Weights of a small GPT-style language model, trained from scratch on English Wikipedia.
Size: width 256, 2 heads of 128, vocabulary 1024, 20M parameters.
Architecture: LayerNorm before each block, rotary positions, biases, tied embeddings, normalized queries and keys.
Training: a variant of Adam for these matrices, 357M tokens, 10898 steps.
Each number is 50 + 12 x the weight over its row's rms, rounded and kept within 0 to 99. Layers, rows and columns count from 0. The size before them is the row's rms in percent of the matrix's.

# layer 7 attention query, 256x256, rms 0.0383, rows 0-25, columns 0-63
099:41 46 56 67 46 56 47 75 34 46 43 74 50 47 39 51 49 26 57 45 66 81 46 54 57 42 41 54 58 46 57 40 43 49 57 63 49 33 61 63 32 59 51 50 50 45 50 53 79 47 51 58 48 43 43 40 33 54 61 54 51 70 47 31
097:52 58 75 39 41 37 59 50 50 65 62 57 73 31 38 53 48 59 54 66 61 22 48 49 41 62 71 54 35 50 40 71 69 54 41 46 59 66 28 60 61 59 52 61 53 52 47 61 39 37 36 52 36 59 48 47 78 49 41 60 67 61 49 76
094:52 41 45 49 44 64 51 19 59 41 54 38 53 38 33 34 48 52 57 56 57 15 47 69 38 44 59 63 47 57 49 47 54 40 56 42 51 50 46 57 68 53 59 55 60 33 64 62 19 68 40 49 53 45 68 46 58 64 54 39 54 38 23 71
102:59 44 55 62 47 55 31 50 71 55 43 40 59 48 61 47 43 67 66 33 45 72 50 52 66 61 56 57 65 64 34 36 37 39 43 58 48 43 63 44 52 48 61 50 49 54 86 52 67 67 54 43 62 53 64 57 18 75 61 45 22 44 40 24
114:27 58 36 49 56 61 32 48 26 50 48 41 25 72 52 43 53 38 43 56 47 77 71 29 64 41 47 33 47 51 54 49 35 37 53 61 48 44 39 52 53 37 46 56 40 63 26 27 60 54 47 53 41 48 37 46 38 35 57 43 62 51 60 27
092:61 55 48 45 27 47 59 58 44 45 59 67 56 47 28 50 50 40 55 55 71 67 51 54 36 50 54 70 36 49 72 32 51 60 54 68 57 30 71 44 47 63 50 55 45 43 48 46 57 18 53 52 43 46 30 51 70 47 39 38 70 78 55 52
109:51 52 15 44 49 47 52 51 28 58 53 34 46 68 38 42 54 54 39 63 35 75 50 56 61 44 41 46 60 57 68 39 30 31 58 57 41 40 45 37 61 48 62 49 39 45 54 55 67 65 61 59 56 37 55 61 50 21 42 39 48 38 83 47
094:63 40 66 71 36 50 64 48 56 50 57 62 64 34 24 39 50 71 74 52 63 47 26 53 65 48 47 55 53 43 52 47 42 75 71 61 50 38 54 47 56 65 62 50 52 47 45 39 59 44 50 65 39 31 41 63 40 38 52 43 58 51 63 39
084:40 67 19 45 71 51 53 43 27 50 52 32 44 45 54 49 52 40 42 54 32 47 55 43 47 47 39 42 44 56 51 61 48 27 61 31 47 61 56 57 62 28 62 40 36 53 69 63 48 59 36 47 53 63 64 52 49 50 57 59 35 44 46 62
091:45 57 36 56 57 59 33 77 25 55 58 51 53 64 43 42 52 41 34 56 47 75 48 44 59 33 21 55 69 58 55 43 40 53 60 58 41 43 52 44 66 46 53 36 40 65 38 32 61 49 62 52 56 38 37 47 43 46 58 57 68 51 65 25
100:59 39 24 51 54 55 52 52 37 45 50 51 28 61 57 50 43 44 54 59 49 74 31 48 39 40 43 63 72 34 48 51 43 34 45 62 36 53 40 44 45 53 39 43 56 47 49 47 54 57 75 56 51 42 48 48 36 52 59 43 49 53 50 41
102:64 57 35 65 19 45 50 62 42 42 58 69 35 60 54 55 50 56 61 40 55 54 53 48 54 59 33 66 60 41 49 44 27 51 60 55 55 56 43 13 21 64 62 45 42 44 47 46 83 29 55 60 49 36 54 60 36 48 44 30 42 80 57 33
094:55 45 26 68 39 62 13 68 52 73 53 54 33 58 48 46 44 43 36 44 27 76 51 49 63 47 26 51 55 62 55 40 40 43 55 65 51 49 55 13 64 62 65 31 45 52 47 33 67 36 64 49 54 23 49 52 44 38 61 57 57 36 62 11
093:58 28 69 51 49 39 43 46 65 35 46 68 71 44 26 31 48 55 49 54 68 44 49 51 60 65 50 61 66 36 58 44 28 66 44 66 63 44 49 56 48 63 46 47 48 45 49 52 57 46 68 61 36 36 52 54 27 47 50 41 77 61 67 31
086:63 42 51 47 51 45 76 50 53 51 48 51 76 65 72 54 68 45 66 16 20 44 56 54 49 39 56 48 70 54 51 61 46 43 43 50 53 68 26 38 30 44 45 41 59 63 56 55 58 57 42 59 41 50 69 36 47 65 60 27 49 45 32 69
093:53 57 61 35 44 52 43 62 37 49 65 52 50 59 34 44 48 60 47 52 47 63 65 47 44 58 41 42 28 65 52 40 50 44 61 45 40 44 61 54 63 37 43 46 41 68 50 47 53 51 58 43 57 62 40 68 35 44 29 73 50 61 61 66
098:41 56 53 32 61 60 65 40 42 37 37 60 65 62 74 57 42 39 58 63 60 65 43 48 58 48 45 33 53 56 43 66 38 69 48 52 45 52 37 44 47 43 50 60 72 40 33 44 58 48 50 65 46 58 48 28 35 73 59 32 49 69 63 32
099:42 51 67 31 61 43 76 24 50 50 34 47 51 33 49 42 66 37 51 61 56 32 85 40 43 69 61 26 49 53 51 40 60 50 31 64 49 59 48 64 32 51 34 52 64 56 50 60 50 50 50 54 25 55 47 42 53 72 67 37 46 77 35 50
083:38 63 54 45 51 30 64 24 62 44 72 29 67 41 51 57 44 57 52 35 37 29 85 77 42 60 78 62 48 69 63 61 58 41 36 31 72 57 19 54 60 54 54 59 60 32 60 61 41 66 44 36 51 80 54 54 46 58 38 45 43 61 31 73
098:56 48 51 49 59 31 67 67 35 55 45 37 46 54 64 52 38 56 43 60 34 43 49 46 36 53 53 42 38 57 60 61 66 44 49 44 38 58 49 42 71 44 56 65 56 75 52 49 33 64 37 53 54 53 47 54 62 35 42 63 54 40 33 74
085:47 42 68 57 36 15 57 56 64 41 45 48 47 40 55 44 48 55 49 60 51 51 58 45 50 55 59 61 78 39 54 58 40 47 44 27 64 62 51 65 53 40 59 48 51 44 52 54 66 43 63 50 62 61 51 53 63 52 51 38 55 65 70 46
100:44 44 35 35 50 44 80 26 44 39 47 51 67 41 54 53 53 60 43 37 37 61 47 55 31 67 50 41 67 46 68 44 39 59 37 57 37 49 40 59 52 59 19 42 56 30 57 53 50 63 47 38 49 60 58 61 54 57 27 57 48 53 39 40
097:49 42 59 68 52 56 35 53 28 47 56 51 26 49 58 48 59 35 41 52 52 31 55 45 43 31 46 36 37 68 60 49 36 51 60 45 48 46 81 54 56 54 55 56 36 65 24 42 58 44 31 36 51 70 39 52 56 48 71 59 51 30 48 58
105:29 44 44 49 41 48 54 64 41 53 59 39 28 42 55 48 70 52 29 47 42 31 63 53 63 49 42 44 67 54 71 48 31 72 43 79 67 66 21 54 63 38 47 33 60 38 38 41 55 46 54 52 49 42 57 46 66 47 50 45 53 54 43 39
100:40 51 70 48 62 46 50 46 79 13 65 34 33 56 45 46 58 30 48 48 58 40 55 44 40 63 48 57 44 62 61 52 40 58 35 34 57 55 62 76 44 49 44 52 40 40 45 52 32 65 41 50 31 66 36 47 52 44 58 34 37 46 31 63
099:20 58 68 55 64 61 53 41 36 40 65 51 52 53 53 64 80 47 32 43 45 30 69 42 42 50 48 68 48 67 66 43 64 40 29 33 52 40 42 65 67 44 55 57 44 50 48 44 52 62 53 41 56 59 56 54 43 44 30 63 54 34 13 74
# layer 7 attention key, 256x256, rms 0.0381, rows 0-24, columns 0-63
095:38 47 45 39 50 59 45 64 47 59 39 25 43 35 56 74 66 67 51 43 44 43 48 36 47 43 47 66 60 62 61 52 57 47 46 62 71 48 42 45 51 42 69 66 45 63 25 59 39 64 49 49 52 35 62 57 38 45 45 55 52 55 60 46
102:59 49 40 39 49 46 44 78 46 59 50 56 46 53 57 64 46 52 60 49 49 61 49 43 50 32 29 55 54 63 49 54 53 51 72 85 41 38 57 57 37 53 60 46 42 65 42 45 30 55 58 45 61 53 44 65 44 31 53 62 41 36 36 66
097:49 25 62 58 54 59 48 61 55 48 26 63 44 41 58 52 22 46 35 41 60 49 49 55 64 51 38 47 37 49 42 48 38 45 36 47 32 57 51 32 50 48 53 58 39 61 36 39 69 45 54 42 51 37 49 47 42 31 46 42 51 45 52 36
106:41 63 49 34 63 48 68 15 44 49 37 55 61 52 44 37 39 36 42 80 50 29 59 62 47 30 58 46 44 57 65 41 59 47 33 38 84 47 21 68 39 58 64 49 72 37 32 74 45 53 67 62 65 45 51 60 46 40 58 36 50 51 70 61
093:44 69 41 23 45 44 53 58 64 38 37 25 43 22 64 50 50 84 65 37 24 25 61 57 27 56 59 39 63 60 50 62 48 45 47 52 66 59 66 56 68 45 37 50 40 38 66 53 70 49 62 28 49 71 63 53 62 61 27 54 42 67 41 52
110:44 36 50 67 35 61 48 60 58 65 51 42 46 56 60 58 50 55 63 39 57 87 28 45 55 35 29 53 52 62 48 48 42 39 50 68 47 49 63 41 45 53 67 51 47 70 47 37 57 66 52 59 51 36 42 55 55 22 33 51 41 30 40 43
088:49 66 64 58 50 45 44 73 66 52 36 33 64 50 54 50 52 43 64 22 43 60 40 36 72 69 72 34 52 32 52 51 56 40 39 49 61 58 53 26 42 48 54 15 64 32 58 33 61 47 39 35 83 48 46 39 52 47 51 53 48 54 51 29
101:64 50 41 30 45 63 53 55 25 53 64 38 34 57 49 64 68 57 58 33 63 63 68 58 46 47 42 61 53 59 56 31 54 17 60 65 53 51 55 48 50 36 44 68 41 62 45 48 47 76 30 61 49 36 47 66 52 41 36 58 50 55 34 46
106:38 52 63 54 59 48 64 25 54 49 35 48 66 46 53 37 57 34 52 59 38 39 71 63 57 66 77 52 51 39 54 62 50 80 29 35 42 71 44 56 65 71 28 38 65 26 63 57 48 49 68 36 45 47 56 37 49 70 50 51 48 56 56 35
084:28 67 67 37 40 57 53 70 50 28 41 26 56 33 68 43 65 67 41 29 33 59 60 37 46 54 51 50 65 61 49 52 40 48 50 51 65 47 61 41 62 64 54 55 46 61 43 41 58 57 58 59 39 50 49 54 42 45 26 66 56 36 50 57
083:43 55 73 47 64 58 73 15 46 66 25 63 51 47 32 50 52 39 22 67 63 55 43 43 49 55 51 32 55 38 50 45 37 75 44 60 46 31 57 49 41 64 51 22 68 37 42 76 49 71 45 36 54 45 42 71 42 40 48 51 62 46 40 60
108:51 61 56 44 60 44 57 49 51 63 53 55 52 23 51 49 47 48 53 33 55 55 45 62 41 55 39 54 58 50 40 46 50 19 53 63 27 48 60 49 47 47 43 45 44 68 41 48 21 53 52 41 38 50 48 63 37 35 44 54 34 33 34 53
089:50 46 41 34 45 57 55 54 58 25 41 32 51 39 64 52 65 70 31 38 38 62 52 37 36 47 62 46 67 52 54 54 48 42 54 55 39 61 52 48 56 38 51 45 37 62 48 41 56 69 40 51 50 70 34 67 46 48 34 61 30 37 44 63
091:45 30 37 51 53 41 45 67 35 62 61 64 43 57 51 58 50 46 45 47 62 77 43 38 52 41 34 59 53 59 39 38 51 18 58 56 43 35 52 44 50 48 55 53 34 70 36 58 56 45 39 46 34 53 38 48 54 39 40 41 46 40 22 50
084:55 55 44 53 50 61 44 38 55 59 51 41 51 46 54 54 35 41 70 60 59 37 44 47 49 56 44 61 57 55 46 58 39 60 41 26 65 47 52 63 50 52 42 49 56 20 48 40 56 39 42 58 73 33 62 28 67 51 57 47 55 62 73 42
093:52 40 44 58 28 55 41 65 50 38 62 25 62 45 63 44 48 52 37 57 37 52 46 43 55 31 58 64 53 57 53 56 49 55 52 42 56 42 33 57 46 36 49 54 51 47 67 44 82 56 49 63 56 47 49 50 42 43 43 42 35 46 38 38
093:53 32 49 30 33 46 62 34 29 67 43 61 37 43 47 42 39 41 42 48 52 41 48 57 36 42 38 57 60 46 51 49 51 43 70 71 58 53 59 31 48 45 48 66 54 53 51 33 61 41 46 60 48 42 40 46 50 50 61 67 46 68 43 37
092:55 50 48 69 59 55 49 40 62 53 61 68 47 65 56 64 53 63 57 68 45 38 41 59 59 32 34 60 32 45 55 52 38 48 50 40 37 56 47 56 26 57 47 54 56 40 61 51 44 42 43 52 57 29 55 39 33 60 56 37 51 49 53 65
094:72 60 49 55 60 66 46 41 51 66 49 55 64 60 33 52 45 60 73 69 43 40 57 52 59 53 34 59 34 42 37 52 59 54 44 26 53 55 59 58 46 71 59 45 81 55 48 48 43 33 61 48 44 51 71 32 49 59 64 29 73 58 69 32
089:38 62 48 32 35 63 58 36 50 31 47 39 44 43 47 51 56 51 55 45 32 35 73 41 52 65 66 56 38 47 60 40 51 56 56 37 65 62 40 66 64 52 40 49 60 15 57 44 76 49 55 65 39 60 59 52 63 59 38 49 36 62 36 61
089:37 27 57 53 42 42 51 38 61 57 60 78 45 58 32 53 43 44 37 70 58 53 34 49 66 41 38 43 67 63 68 27 69 69 64 53 27 61 67 35 50 60 45 39 50 51 36 53 54 41 43 42 59 48 21 43 42 51 74 46 62 59 48 45
099:54 68 52 60 55 42 65 52 33 64 47 61 52 51 37 31 52 34 57 36 60 31 69 51 56 53 58 63 46 47 38 51 58 50 45 25 55 67 50 53 40 49 49 52 56 39 55 59 46 41 55 73 50 29 56 34 40 60 61 64 56 65 53 35
100:40 45 51 37 34 68 36 71 54 53 59 33 53 41 63 48 63 56 18 60 67 61 40 20 67 55 44 30 42 48 53 37 39 36 58 53 32 38 46 61 66 44 60 64 40 56 60 56 60 62 40 48 58 62 63 56 49 26 44 56 56 44 45 52
090:67 62 52 43 50 53 55 53 37 55 68 57 27 42 38 40 47 57 36 65 68 46 33 41 39 49 51 43 34 42 48 48 48 36 49 57 39 55 57 71 52 46 58 80 47 40 50 43 36 35 45 55 47 41 26 65 58 55 30 47 49 56 34 53
085:50 49 54 57 61 41 68 19 66 45 47 51 60 41 53 28 57 67 67 72 47 29 57 49 36 33 53 59 51 50 57 56 39 84 33 51 28 47 41 52 44 72 45 54 83 51 66 77 48 53 57 54 65 54 34 42 52 54 78 55 62 49 64 54